Weights of a small GPT-style language model, trained from scratch on English Wikipedia.
Size: width 128, 2 heads of 64, MLP 512 squared ReLU, vocabulary 1024.
Architecture: RMSNorm before each block, normalized queries and keys, capped logits.
Training: a variant of SOAP for these matrices, 125M tokens, 1905 steps.
Each number is 200 + 40 x the weight over its row's rms, rounded and kept within 0 to 999. Layers, rows and columns count from 0. The size before them is the row's rms in percent of the matrix's.

# q: layer 4 attention query, 128x128, rms 0.166, rows 0-52, columns 0-63
# k: layer 4 attention key, 128x128, rms 0.16, rows 0-51, columns 0-63
q0,085,158,203,168,138,258,241,163,200,239,220,228,205,123,204,117,238,198,163,251,114,191,143,198,196,188,207,173,177,193,153,135,244,253,243,248,190,151,158,180,220,225,181,171,202,171,208,297,154,211,163,168,144,187,210,211,181,174,197,191,245,148,216,222,181
k0,112,266,269,179,175,153,163,227,237,173,182,232,191,192,222,214,239,224,188,138,228,214,280,198,290,216,242,173,210,229,227,174,155,183,121,233,203,234,212,181,139,141,272,192,172,176,180,155,211,164,172,197,262,232,145,171,191,288,118,209,247,171,210,174,190
q1,110,186,188,171,261,134,214,225,168,256,210,226,224,173,285,162,208,200,190,211,196,204,271,174,244,205,207,206,218,162,204,237,170,83,139,144,192,220,231,183,167,156,294,209,212,204,162,204,200,184,213,247,251,231,195,232,214,203,80,185,166,216,212,195,223
k1,122,184,199,129,120,188,149,178,157,248,243,180,191,122,258,184,218,218,247,179,224,185,146,174,184,179,236,185,195,145,148,115,206,221,160,178,253,303,180,219,165,184,230,212,205,240,232,187,239,146,157,238,252,269,220,191,251,202,188,200,220,148,199,184,117
q2,099,159,212,167,141,228,277,239,256,202,192,213,234,172,229,146,160,167,324,219,204,185,153,212,150,202,250,207,172,226,138,137,221,214,193,223,221,233,205,199,265,274,234,182,213,181,227,247,198,190,226,227,108,151,203,159,201,251,258,214,219,209,186,201,149
k2,105,201,176,228,246,211,242,264,162,206,210,186,242,244,192,240,155,243,112,165,162,187,183,193,170,163,217,188,256,151,175,144,209,271,225,209,197,139,186,265,260,232,200,235,180,129,228,157,176,211,292,192,225,173,149,295,212,142,206,252,206,258,205,258,202
q3,097,217,125,114,192,104,151,242,185,236,143,204,215,161,210,230,164,184,219,194,177,213,193,184,261,157,188,246,232,174,242,232,182,228,188,213,222,289,135,175,152,202,238,202,187,254,193,213,203,189,221,236,272,272,200,137,212,200,129,210,146,278,156,157,220
k3,117,241,188,183,177,153,172,115,202,221,227,295,193,238,249,183,175,177,208,234,242,201,199,166,192,109,181,212,201,161,228,180,160,296,164,202,194,257,245,162,184,188,195,200,210,230,149,169,234,216,229,163,192,206,243,247,210,161,174,218,228,152,246,235,182
q4,098,261,231,224,156,141,128,205,211,229,147,221,200,217,206,147,191,167,287,162,183,156,211,218,181,222,146,213,219,188,173,159,230,219,241,216,227,243,211,265,252,221,312,211,225,114,204,148,220,196,134,174,145,234,185,186,151,218,140,234,131,260,217,200,248
k4,093,194,171,195,215,137,161,252,232,175,226,191,221,231,249,274,204,236,214,184,256,224,117,214,195,149,220,300,188,218,164,183,216,211,153,251,212,195,200,262,107,199,175,186,190,226,194,164,178,202,237,204,171,249,261,212,207,191,269,213,253,223,280,189,217
q5,087,195,253,274,167,206,185,159,174,171,180,167,96,152,184,223,139,192,211,209,133,232,242,249,246,160,211,177,198,221,164,185,150,171,258,185,199,212,218,252,191,156,208,242,201,205,274,204,184,231,181,208,192,178,238,289,204,195,328,244,170,203,223,227,199
k5,086,175,189,232,170,214,299,264,267,183,225,183,177,190,242,230,221,248,151,174,259,178,248,192,206,238,155,197,228,210,150,236,272,190,236,177,141,206,207,175,265,219,163,217,190,192,165,233,208,180,167,218,239,180,186,204,154,124,188,202,127,192,252,165,135
q6,099,169,177,152,137,210,169,216,198,236,228,210,241,203,142,255,177,281,199,225,266,207,169,214,216,192,199,201,193,203,225,188,158,223,176,172,224,148,226,241,271,229,241,120,269,150,185,228,206,218,203,273,147,70,263,194,143,239,243,163,244,139,217,271,217
k6,093,162,131,229,239,212,238,162,182,168,181,206,165,191,268,268,251,287,240,166,186,235,216,196,164,226,142,153,150,173,219,238,147,136,175,210,213,150,174,180,217,161,169,202,221,153,192,175,160,178,200,250,152,198,145,123,220,183,125,205,275,259,209,202,179
q7,084,220,221,182,258,227,238,160,183,260,214,206,161,221,230,230,127,203,186,189,207,196,272,196,228,214,197,248,244,263,254,215,212,220,156,176,249,288,215,163,247,222,183,181,196,212,193,255,200,164,183,215,311,234,197,211,179,197,160,97,76,187,142,220,177
k7,094,151,164,121,97,214,166,183,162,191,191,231,191,252,143,186,225,132,233,203,216,226,186,174,200,218,188,185,203,184,208,153,212,163,185,192,202,252,158,181,182,189,215,56,171,294,228,264,241,199,167,257,217,203,231,245,188,198,183,217,205,167,204,218,187
q8,092,270,225,176,205,139,38,208,169,228,210,150,179,171,161,147,220,189,247,165,282,150,165,199,170,234,178,182,241,187,238,193,245,249,245,177,241,188,190,128,232,196,259,192,188,158,198,264,206,153,237,171,223,184,175,229,193,231,231,203,178,221,152,160,240
k8,099,277,235,161,186,207,218,204,185,208,198,228,192,189,183,202,128,138,253,215,205,158,95,213,201,153,257,289,195,283,280,117,169,222,243,154,228,211,166,198,175,255,215,176,231,280,188,196,207,222,201,205,288,281,209,199,192,241,186,162,295,207,245,206,222
q9,096,234,177,247,173,157,186,278,248,133,183,197,255,233,224,181,176,191,231,278,235,264,161,194,201,152,181,135,187,248,211,206,216,219,248,190,211,206,144,196,280,251,176,175,143,186,255,184,257,210,237,270,138,203,212,192,218,240,215,217,248,222,285,170,203
k9,100,193,281,222,240,167,273,219,149,164,238,196,172,238,223,161,219,258,199,200,199,238,216,116,225,164,250,196,177,239,180,264,228,181,258,268,221,132,211,226,214,220,164,241,209,203,242,187,212,147,199,217,247,244,135,178,172,173,241,227,221,270,110,238,234
q10,093,251,214,207,252,235,253,201,143,218,222,259,225,278,176,184,150,168,190,199,186,128,211,189,206,215,186,193,214,186,181,218,193,200,198,265,203,185,157,155,133,249,201,177,212,220,161,178,256,188,171,219,163,353,199,251,180,229,185,215,193,195,167,187,127
k10,106,228,212,159,199,238,191,155,216,262,236,232,240,221,268,126,218,229,152,184,158,202,176,196,167,217,164,175,172,164,213,176,152,292,151,280,199,171,232,270,231,286,202,270,187,199,219,239,210,240,175,200,189,157,203,176,253,230,223,115,178,180,200,170,170
q11,094,202,216,221,221,200,251,168,159,174,112,225,275,225,215,324,137,312,162,226,175,131,274,256,182,259,165,223,218,243,163,213,162,204,219,174,251,142,181,185,206,167,245,186,215,161,205,193,240,226,209,224,137,207,180,147,134,208,190,227,242,179,196,213,178
k11,091,216,235,247,270,183,214,236,189,233,253,204,178,209,215,226,317,156,184,198,151,242,149,230,233,181,181,132,229,115,208,216,181,193,194,258,246,141,170,123,214,238,216,182,197,203,166,259,219,211,201,159,148,201,220,302,156,191,227,135,221,275,123,186,124
q12,102,211,102,237,169,268,230,252,181,181,262,176,249,233,160,145,179,202,224,240,143,179,159,248,211,198,150,205,135,85,247,207,213,181,168,185,143,121,196,172,151,151,110,169,176,252,180,154,163,234,124,172,222,153,212,217,163,169,195,202,237,241,161,251,208
k12,098,156,182,211,189,227,203,181,233,228,176,106,266,167,195,187,150,278,133,152,96,175,163,240,209,249,206,194,218,158,223,184,215,193,195,218,156,263,262,227,267,207,224,280,199,189,166,172,238,248,303,182,224,198,220,178,211,213,179,189,188,232,192,178,244
q13,101,207,129,183,177,156,96,199,176,247,204,245,211,219,196,184,184,99,194,187,274,181,197,200,249,120,197,149,202,196,133,133,227,218,289,176,221,189,177,174,230,162,154,173,211,206,260,230,150,165,192,223,217,234,197,182,225,225,200,182,295,206,181,171,238
k13,094,214,201,163,183,243,264,112,168,134,134,196,197,188,193,192,218,234,153,203,239,189,238,278,200,201,175,231,200,197,173,218,159,261,160,195,161,278,174,188,169,220,234,269,157,233,218,197,258,256,223,162,252,188,293,152,233,204,135,179,171,155,195,165,184
q14,096,231,157,216,244,185,193,162,188,201,226,186,147,149,231,79,245,203,134,129,204,223,301,243,235,197,272,258,186,147,243,190,210,257,186,139,247,223,167,173,196,198,132,181,178,237,240,219,239,174,143,206,207,230,235,217,200,180,201,201,177,175,194,181,260
k14,093,241,215,190,157,274,236,219,125,231,193,151,220,215,119,219,140,188,216,198,255,213,190,261,188,216,272,227,238,204,198,161,191,244,188,259,184,231,154,274,254,175,282,149,183,220,198,219,202,190,196,118,179,226,231,229,191,215,163,211,109,206,208,128,227
q15,095,280,108,173,189,203,192,193,211,185,190,199,189,214,190,202,171,205,263,219,144,183,203,212,246,182,145,188,206,106,228,197,199,240,270,96,202,206,256,169,223,146,233,214,186,219,226,224,192,238,211,144,150,137,214,251,228,202,207,237,183,93,269,150,181
k15,102,163,228,225,228,185,196,186,163,147,217,189,221,186,222,249,169,256,159,243,197,181,204,242,239,193,244,140,181,183,211,231,243,113,321,172,189,157,124,184,168,177,211,201,210,124,175,164,254,183,207,153,205,160,222,198,257,151,174,157,228,204,291,195,179
q16,107,145,237,205,193,223,215,104,143,189,253,207,140,222,162,237,175,171,186,218,219,223,212,173,169,180,171,185,207,154,230,226,147,193,203,227,158,230,178,248,208,109,215,209,216,181,168,106,161,187,167,265,216,240,204,248,184,173,184,182,209,178,162,220,263
k16,108,201,198,192,152,179,197,213,211,234,160,203,227,164,224,241,228,263,258,263,185,227,209,177,157,203,165,199,204,232,179,194,294,272,194,253,242,221,223,139,159,197,193,209,171,198,224,224,195,264,190,190,133,257,230,168,246,222,152,241,197,210,281,193,218
q17,105,141,147,185,241,200,179,223,189,156,187,192,143,169,136,204,272,161,255,237,245,156,177,201,149,147,231,201,224,207,146,181,210,192,222,215,183,236,237,199,288,213,191,180,209,238,260,240,222,206,193,277,200,152,273,218,220,219,252,175,161,201,285,292,223
k17,093,270,181,178,191,152,157,154,90,239,187,184,186,268,238,154,221,282,186,149,183,235,238,185,217,152,139,241,222,211,200,207,223,178,174,207,175,174,210,223,207,153,199,222,149,135,274,199,162,148,213,163,188,136,141,251,227,211,188,223,114,152,232,255,153
q18,101,154,184,201,220,119,256,198,159,187,231,231,187,265,187,194,156,231,194,123,233,130,240,202,200,179,200,236,209,221,142,279,259,222,195,176,188,187,166,207,171,175,150,137,178,203,181,213,197,171,264,194,177,215,240,137,180,202,191,171,213,270,180,124,194
k18,104,249,198,135,203,191,188,166,280,178,180,150,206,254,196,257,212,179,158,184,157,181,244,169,198,269,127,256,113,213,191,190,196,146,204,196,209,251,267,167,175,219,322,196,163,211,217,192,193,204,164,168,231,189,182,293,199,235,177,281,244,165,193,204,150
q19,091,260,143,229,203,267,222,212,233,200,169,262,238,222,252,277,234,190,161,236,236,213,208,197,193,213,240,156,187,204,181,110,241,228,207,259,148,203,176,220,176,162,150,192,152,163,183,174,131,140,267,299,196,211,177,150,211,231,185,202,186,228,204,228,274
k19,087,186,152,276,175,176,192,189,125,179,239,201,203,190,221,208,193,181,309,202,147,177,229,168,226,218,227,211,279,154,179,153,220,211,187,233,241,172,273,272,196,183,155,131,193,243,221,128,196,288,119,181,202,264,213,244,238,219,267,210,205,172,219,216,253
q20,103,189,202,95,168,224,232,233,258,159,216,213,250,215,259,197,149,222,154,130,157,250,264,198,260,189,237,240,144,185,186,219,267,207,197,128,192,203,189,214,248,212,214,207,245,221,129,215,222,283,232,216,202,235,236,179,231,189,192,226,239,189,189,152,279
k20,100,204,204,126,235,177,250,209,188,145,168,274,248,225,229,212,216,147,225,210,183,230,211,189,182,178,179,211,233,192,174,200,154,247,187,216,183,181,235,244,237,174,185,91,116,183,251,228,135,202,198,215,150,192,174,256,209,233,219,180,164,190,224,182,231
q21,090,278,220,308,221,217,170,181,181,277,232,207,285,194,253,257,179,201,188,213,131,203,290,199,268,177,178,245,275,246,256,202,212,219,235,198,207,153,222,243,244,232,191,224,157,224,101,224,176,188,157,221,185,238,213,173,161,216,167,179,193,235,142,199,221
k21,089,218,219,92,236,244,195,235,187,255,176,227,227,247,272,114,155,233,257,225,269,342,172,162,162,199,232,170,208,154,149,181,212,189,218,241,210,242,203,193,165,245,231,191,252,194,222,209,244,245,188,194,216,258,227,192,154,252,180,250,188,172,188,218,200
q22,115,226,193,159,185,178,176,178,174,148,162,277,172,243,157,164,196,204,197,191,242,165,186,226,167,205,203,186,179,117,201,123,209,213,184,317,149,237,173,178,163,158,213,193,215,143,184,294,166,192,229,148,205,118,222,185,154,270,246,139,190,174,204,215,284
k22,099,200,221,155,148,160,220,231,168,252,223,204,220,232,223,248,244,198,123,207,140,180,220,164,139,160,186,257,253,173,207,199,213,154,160,155,248,197,188,221,145,139,138,179,224,151,191,226,162,259,211,242,283,252,238,211,248,206,206,198,228,203,181,214,248
q23,099,172,167,305,176,180,191,267,193,220,220,254,171,259,275,142,259,216,204,108,195,151,260,215,194,213,227,157,232,216,215,216,182,231,167,216,226,238,218,217,232,178,217,243,215,155,265,212,206,127,164,239,172,205,205,217,214,230,208,207,181,198,233,173,228
k23,104,290,194,179,193,219,149,226,211,170,210,142,219,198,222,179,143,182,208,171,256,181,245,176,178,182,207,197,156,134,161,209,239,196,185,119,219,198,139,258,235,173,199,255,246,151,240,279,174,212,212,231,232,228,226,284,179,187,240,239,202,155,221,199,183
q24,096,251,187,149,219,169,244,263,174,220,177,224,250,206,198,215,180,197,210,208,240,170,190,195,158,220,186,236,283,217,166,242,230,193,243,167,189,156,138,321,190,246,201,215,149,220,149,167,250,230,203,240,209,149,106,162,198,204,250,108,257,179,208,126,220
k24,104,255,196,201,263,204,144,172,178,236,198,174,203,161,174,302,176,209,234,213,218,222,159,198,221,220,233,132,257,199,205,189,194,274,228,233,220,159,234,122,228,197,254,184,252,243,207,186,146,233,208,186,190,195,161,227,318,252,256,163,230,252,216,202,187
q25,098,179,216,163,228,223,216,173,112,201,162,168,199,211,205,184,221,163,296,262,199,183,210,173,151,238,237,212,172,214,160,145,166,269,211,316,245,149,245,240,211,233,235,247,172,196,156,211,245,199,167,198,209,198,220,148,220,249,166,203,171,197,181,150,242
k25,097,270,217,198,159,190,209,240,194,209,116,163,206,203,205,210,152,190,153,247,245,219,155,220,217,204,185,158,160,221,168,207,282,222,159,181,192,180,153,257,113,252,219,245,166,228,216,275,160,276,200,184,224,201,211,150,147,228,192,289,157,187,150,172,144
q26,093,197,152,212,145,202,240,218,187,199,196,188,84,145,195,137,141,149,210,158,223,140,215,217,262,232,195,197,180,252,67,196,256,189,244,231,148,216,149,165,105,164,201,182,196,271,238,203,211,233,164,190,162,181,250,284,178,187,198,108,208,223,203,282,216
k26,095,193,191,188,221,206,180,180,242,230,282,228,133,263,206,97,272,235,123,240,227,221,234,130,217,225,137,201,203,186,172,218,231,187,220,154,209,173,262,201,206,223,266,231,225,260,255,132,135,164,193,176,296,251,198,153,150,218,178,183,124,210,231,239,226
q27,103,183,201,133,163,214,198,178,198,124,232,154,263,191,188,245,168,189,229,264,210,174,201,190,243,157,203,186,185,143,168,163,243,152,175,238,251,243,218,169,217,246,174,206,175,235,209,181,196,146,168,178,121,175,226,204,128,227,229,198,136,213,182,214,237
k27,100,258,169,214,206,188,153,217,214,185,161,233,228,260,202,149,248,156,271,169,233,210,221,231,204,210,237,187,191,143,189,183,205,142,242,202,264,209,191,190,118,219,214,142,188,226,213,151,167,136,258,90,128,139,157,162,168,256,180,190,189,168,216,144,220
q28,096,172,137,228,144,248,230,166,232,230,166,164,159,203,196,177,173,216,167,240,218,112,206,223,242,231,203,209,168,193,213,180,200,268,171,173,119,127,226,222,199,123,204,207,204,221,243,234,167,195,179,195,154,200,178,172,139,192,151,191,275,143,211,221,145
k28,091,160,170,203,165,201,214,312,175,196,180,237,246,132,172,153,214,199,179,185,167,194,242,299,229,288,131,175,199,160,153,214,223,216,193,163,189,192,190,213,141,198,241,311,221,178,170,163,202,215,214,194,296,220,270,245,201,240,190,219,161,215,139,219,299
q29,117,162,172,195,221,151,148,213,202,131,176,207,227,239,163,190,217,133,134,236,185,178,174,129,144,168,174,168,223,153,188,223,249,172,186,191,170,182,206,189,278,161,249,178,257,225,207,190,192,252,236,169,144,189,300,227,264,263,184,202,212,226,277,119,205
k29,104,236,233,228,269,139,213,198,121,211,165,194,90,282,227,161,232,144,204,262,203,118,219,186,159,222,179,207,130,173,198,157,190,214,198,108,196,212,189,162,195,216,198,175,209,182,230,218,210,179,213,202,219,168,201,180,198,178,170,209,161,185,252,153,248
q30,088,191,157,235,178,131,188,165,208,151,134,136,207,172,144,224,240,179,162,205,201,214,194,242,165,244,247,186,190,178,280,200,197,234,241,233,245,225,194,218,151,148,193,139,265,221,191,220,242,244,178,222,250,227,218,128,199,166,218,179,234,259,258,142,164
k30,095,229,158,251,178,115,181,253,298,234,195,198,225,216,194,285,183,255,151,283,209,217,170,212,180,203,202,210,245,199,197,233,227,237,209,146,152,218,121,174,300,196,167,222,194,209,168,140,155,203,183,192,195,175,246,224,192,203,197,239,216,208,152,123,183
q31,104,176,239,267,242,168,245,271,190,256,236,192,175,190,242,130,199,168,171,216,175,160,147,164,190,133,195,136,211,219,160,201,192,170,137,178,269,265,166,221,178,242,276,225,200,231,199,195,165,195,178,193,163,286,244,211,194,165,190,246,183,148,161,207,154
k31,102,167,220,191,219,192,181,190,208,201,286,239,232,161,218,222,198,180,282,189,193,193,189,247,159,159,178,237,192,239,233,255,240,246,211,180,179,256,238,167,242,246,121,284,222,193,228,199,256,197,188,215,265,116,244,154,217,165,242,178,142,156,196,184,189
q32,150,179,192,196,205,258,217,181,231,219,239,228,171,170,165,173,207,213,283,228,211,209,193,246,186,190,185,250,170,218,203,162,212,272,296,240,207,190,158,189,208,255,86,225,230,172,215,246,198,158,201,201,106,151,223,219,226,186,312,194,242,186,150,242,174
k32,129,172,281,229,242,220,233,206,183,153,187,208,251,252,237,173,202,221,175,216,151,218,210,237,193,211,127,211,160,172,174,213,242,241,284,250,211,145,232,215,270,199,172,211,174,155,222,213,223,232,182,215,161,124,176,183,189,81,223,189,191,253,216,232,239
q33,091,199,284,200,160,220,208,207,234,192,216,164,173,144,161,212,254,229,259,195,213,277,211,202,182,202,215,185,230,301,220,208,184,191,194,183,190,163,134,208,200,211,165,208,210,197,219,283,148,215,249,219,106,197,156,197,236,272,274,233,226,167,235,218,227
k33,105,205,173,147,185,212,246,227,192,160,119,225,167,177,177,196,219,163,139,222,205,236,276,109,217,224,207,196,207,208,240,180,181,143,216,178,259,236,149,220,210,171,184,157,173,172,210,272,156,202,173,145,189,255,200,197,215,259,89,172,214,151,200,159,226
q34,095,224,203,226,198,152,207,108,280,210,183,169,193,182,139,261,190,138,251,215,167,210,213,201,196,213,171,211,244,226,193,220,222,140,153,199,247,212,252,182,228,180,106,212,259,235,218,293,191,150,157,269,145,221,307,144,145,222,182,136,188,206,126,191,150
k34,092,125,200,254,206,195,215,260,254,103,200,213,209,217,233,197,200,245,214,207,198,235,215,163,263,231,162,215,173,256,209,217,249,163,259,232,222,170,197,241,240,167,172,181,240,209,238,252,142,208,183,224,215,141,184,189,166,205,223,216,251,257,230,127,163
q35,070,174,204,187,190,218,208,215,198,115,158,171,197,112,214,170,87,195,264,142,204,170,171,220,152,218,203,244,181,275,207,192,163,138,190,200,274,208,216,204,268,243,269,203,196,168,228,122,226,199,180,234,235,211,125,168,151,255,210,152,105,151,201,169,174
k35,094,200,128,159,147,153,219,185,219,214,262,188,163,171,199,229,224,107,188,293,180,214,88,156,270,192,206,158,211,196,252,222,187,175,168,192,215,240,163,216,124,238,191,177,228,211,217,277,265,201,236,184,220,208,174,249,268,173,104,205,204,203,135,198,193
q36,105,202,177,199,196,202,222,247,181,187,244,182,207,207,156,146,154,120,261,187,208,179,222,216,199,238,209,216,230,175,219,220,236,164,194,240,186,205,278,192,228,218,227,244,215,203,200,196,186,222,211,167,161,188,263,222,160,197,161,171,212,152,251,188,159
k36,111,231,186,180,210,235,163,225,249,105,197,246,164,228,185,201,137,164,206,203,188,201,202,187,241,193,136,155,221,220,226,137,277,142,132,170,190,213,251,277,173,214,272,241,211,259,190,291,245,220,186,197,220,159,263,204,213,313,178,185,218,198,218,115,224
q37,103,178,291,240,183,275,242,256,236,116,195,192,231,189,185,199,246,248,241,218,202,199,163,200,179,186,217,207,179,152,213,151,171,205,229,208,135,292,226,192,225,158,155,209,331,159,211,261,149,190,180,159,171,175,248,181,242,213,169,183,161,192,240,208,182
k37,101,201,161,241,234,191,195,227,164,226,254,160,187,234,210,256,218,221,191,190,248,178,177,191,162,126,189,190,244,206,175,290,187,202,232,228,242,216,211,251,272,228,173,212,216,228,288,167,208,205,254,181,161,185,162,193,191,139,240,212,183,209,172,186,169
q38,103,231,105,173,259,193,153,170,171,199,141,227,199,182,186,215,189,182,207,249,199,156,244,202,254,218,203,172,259,221,104,251,255,204,170,121,248,188,238,277,198,203,192,234,164,195,277,135,222,195,162,206,249,262,235,141,157,169,269,149,181,163,154,222,204
k38,097,215,182,275,127,104,274,176,185,178,228,188,181,201,231,224,248,195,260,243,194,286,234,209,226,217,227,173,177,223,190,181,210,187,201,212,159,208,243,163,289,199,201,193,224,280,231,260,243,128,201,195,238,194,219,119,198,234,188,148,168,238,235,239,198
q39,089,131,212,209,174,227,195,231,252,178,185,161,257,254,183,223,143,198,255,233,149,260,127,182,156,153,270,189,214,221,175,189,148,169,144,256,246,268,245,194,217,183,188,110,229,167,243,256,167,244,230,224,119,204,202,184,193,246,182,171,254,148,206,204,200
k39,083,168,245,245,154,180,188,163,237,190,155,147,145,208,184,213,197,135,181,221,140,182,163,167,216,204,206,192,264,198,141,257,178,172,136,92,210,131,177,103,257,209,169,189,245,189,222,238,280,169,148,195,230,168,151,203,192,93,187,196,158,222,217,219,169
q40,103,186,234,217,169,197,169,270,219,204,182,214,194,121,204,192,196,172,178,206,155,150,214,164,231,174,129,251,233,195,178,170,137,252,152,231,187,228,227,249,185,156,256,198,230,212,203,232,131,233,190,201,171,204,204,185,195,206,174,192,219,185,112,162,255
k40,101,218,163,204,194,128,162,225,172,200,186,242,193,140,190,246,187,184,207,224,240,252,188,175,216,179,202,140,237,223,157,202,219,233,137,225,269,249,198,190,168,151,127,158,199,271,186,207,260,247,192,186,207,273,240,162,244,209,233,226,221,225,259,175,217
q41,076,165,181,187,250,179,196,167,187,252,213,176,236,169,213,291,207,140,154,220,205,289,221,239,228,185,238,241,187,308,254,209,154,313,128,218,228,176,214,237,191,170,263,125,200,179,181,174,258,266,204,204,165,219,181,179,188,237,267,191,227,207,127,310,188
k41,090,186,212,152,209,233,207,202,275,156,203,226,200,173,243,211,187,153,218,140,203,250,263,171,245,208,225,154,239,167,138,214,142,149,128,218,154,200,161,150,220,122,151,210,226,134,155,215,195,207,127,224,241,172,143,184,210,247,209,203,196,145,267,205,229
q42,091,124,242,214,229,248,235,131,234,189,107,233,148,200,166,149,278,181,227,194,293,231,125,251,175,204,170,241,188,214,191,179,149,209,214,170,139,172,148,258,177,216,248,138,182,144,194,225,151,181,178,155,172,157,178,220,232,213,274,245,180,191,206,252,224
k42,094,165,234,256,182,193,152,159,175,166,277,129,260,276,207,257,193,277,144,200,195,202,166,201,152,204,166,275,161,194,235,244,256,141,207,260,222,167,219,136,183,156,180,243,171,201,252,200,223,170,218,196,214,141,193,178,211,115,245,204,191,224,207,168,168
q43,094,226,199,142,195,279,158,260,179,184,230,276,199,228,190,188,166,140,222,252,227,162,238,213,163,217,188,151,221,95,259,189,200,218,255,275,216,214,80,141,116,257,228,215,171,215,212,174,220,229,216,209,177,212,90,276,217,194,180,161,128,192,217,136,269
k43,093,261,153,210,117,202,205,162,138,235,182,174,179,190,175,136,201,216,161,155,228,135,217,154,151,103,210,255,243,140,228,180,226,219,244,188,105,213,227,209,130,211,120,227,239,232,247,202,192,216,173,206,261,183,200,241,245,209,184,224,250,150,162,211,218
q44,102,199,211,142,194,172,236,191,208,188,156,223,222,217,260,235,240,152,189,156,177,109,177,263,176,179,199,230,201,269,255,209,266,206,187,238,181,165,234,113,235,246,201,263,182,165,124,138,215,188,238,175,255,184,46,197,270,179,182,232,159,173,143,190,123
k44,106,176,217,235,264,182,136,129,207,129,244,240,213,147,158,201,188,108,234,176,162,169,176,234,160,161,289,237,187,194,201,204,207,139,181,282,170,243,145,230,194,219,244,157,275,194,138,117,220,228,127,200,151,202,189,246,229,207,206,160,231,199,272,175,177
q45,089,148,163,182,210,213,208,275,178,214,185,273,187,177,219,226,227,182,244,190,163,137,227,140,214,186,192,211,117,182,144,258,218,157,171,226,176,209,235,205,193,160,213,178,196,229,260,244,157,198,197,209,285,134,255,224,148,155,154,227,216,235,221,251,265
k45,089,246,191,191,202,130,183,138,252,230,242,183,241,108,188,157,142,204,159,265,151,169,194,192,200,218,149,199,214,268,214,229,247,196,307,216,206,172,200,250,175,179,158,210,160,157,219,173,137,127,271,165,182,216,267,214,229,207,246,215,145,195,226,223,195
q46,103,189,292,234,191,158,182,208,138,158,200,210,258,304,222,205,194,175,109,170,182,237,150,177,229,281,228,157,220,205,215,208,303,180,220,160,203,197,133,202,264,261,213,225,146,234,149,159,166,247,189,200,177,244,166,207,220,208,201,231,223,220,248,203,265
k46,103,147,256,237,225,248,271,219,187,175,192,213,262,228,178,131,212,201,143,244,218,159,145,207,144,246,215,246,161,269,154,232,187,193,270,241,224,139,154,177,179,258,131,203,189,213,209,190,172,148,184,172,141,137,176,201,208,123,194,234,175,231,163,185,221
q47,108,206,162,130,196,222,203,168,246,246,235,151,183,149,199,186,216,189,244,198,206,213,115,214,159,189,303,265,191,198,181,197,240,237,267,216,215,246,227,139,232,241,212,234,134,230,199,308,164,199,169,203,161,165,218,165,225,234,242,185,217,158,212,234,239
k47,095,164,214,269,204,203,144,220,181,199,220,223,154,169,214,229,219,195,154,180,193,268,172,188,200,184,231,257,211,238,191,215,242,124,207,193,174,237,208,278,332,248,196,226,261,199,214,140,213,203,266,213,167,201,136,197,216,188,116,215,137,148,183,166,116
q48,104,211,176,141,220,190,201,162,176,184,184,170,164,160,165,230,188,211,276,161,181,232,227,199,171,213,146,205,98,226,280,271,278,208,217,231,191,170,232,184,123,229,185,233,223,225,150,290,247,117,174,256,189,198,215,225,193,179,167,194,192,216,251,179,191
k48,110,189,182,154,178,205,187,206,247,270,147,193,172,235,183,231,204,172,194,88,190,174,149,238,181,196,157,218,208,155,272,202,185,147,281,184,213,202,155,161,273,218,287,185,224,248,179,181,213,286,166,177,222,250,218,167,216,226,149,198,240,169,165,160,262
q49,113,256,207,203,193,231,197,210,150,209,147,188,246,183,207,170,213,213,113,205,116,234,269,104,193,195,213,162,138,230,220,141,208,171,203,166,177,189,192,207,227,187,239,190,134,225,187,123,209,193,194,197,182,126,235,251,217,189,173,193,163,201,188,179,224
k49,092,208,228,202,166,241,179,175,146,220,265,233,165,96,317,176,195,178,148,228,232,127,234,185,244,187,216,158,269,255,210,192,197,188,140,204,207,190,172,216,165,191,200,137,177,241,226,249,211,206,180,233,220,214,189,187,158,174,116,244,124,210,240,202,135
q50,105,273,184,268,264,299,259,198,186,148,132,195,216,267,257,242,280,192,161,264,205,194,253,181,206,239,213,158,202,216,204,174,201,203,181,184,155,175,165,186,175,199,292,221,217,207,190,169,254,233,211,155,188,181,153,260,108,246,199,207,190,220,253,185,178
k50,107,168,165,244,145,166,194,271,179,253,202,222,216,215,198,219,129,176,222,160,210,156,152,224,195,243,142,179,176,198,160,155,184,190,210,219,152,200,153,257,176,183,179,162,204,139,132,297,116,150,167,203,190,227,236,203,163,226,213,178,148,151,206,224,171
q51,103,219,210,168,215,222,191,209,211,232,205,162,238,219,228,133,162,217,246,200,189,238,174,271,269,170,188,245,121,167,197,150,181,217,228,239,200,207,247,200,195,168,192,202,247,130,231,215,141,245,209,185,169,234,328,159,272,177,206,236,267,181,116,218,253
k51,099,223,217,146,300,243,192,224,142,194,245,164,166,199,223,198,213,171,246,222,145,222,122,182,142,176,212,217,148,188,185,233,240,139,168,123,194,298,177,180,180,218,157,175,115,176,174,237,241,205,244,184,241,208,164,187,177,233,267,244,217,220,172,119,208
q52,108,229,184,200,247,225,173,259,164,145,172,229,205,230,207,167,109,213,153,227,241,188,234,255,219,160,199,86,220,216,219,239,208,209,126,212,228,238,167,219,188,183,170,183,155,150,161,178,198,178,225,148,256,174,219,143,158,217,174,233,146,259,245,176,271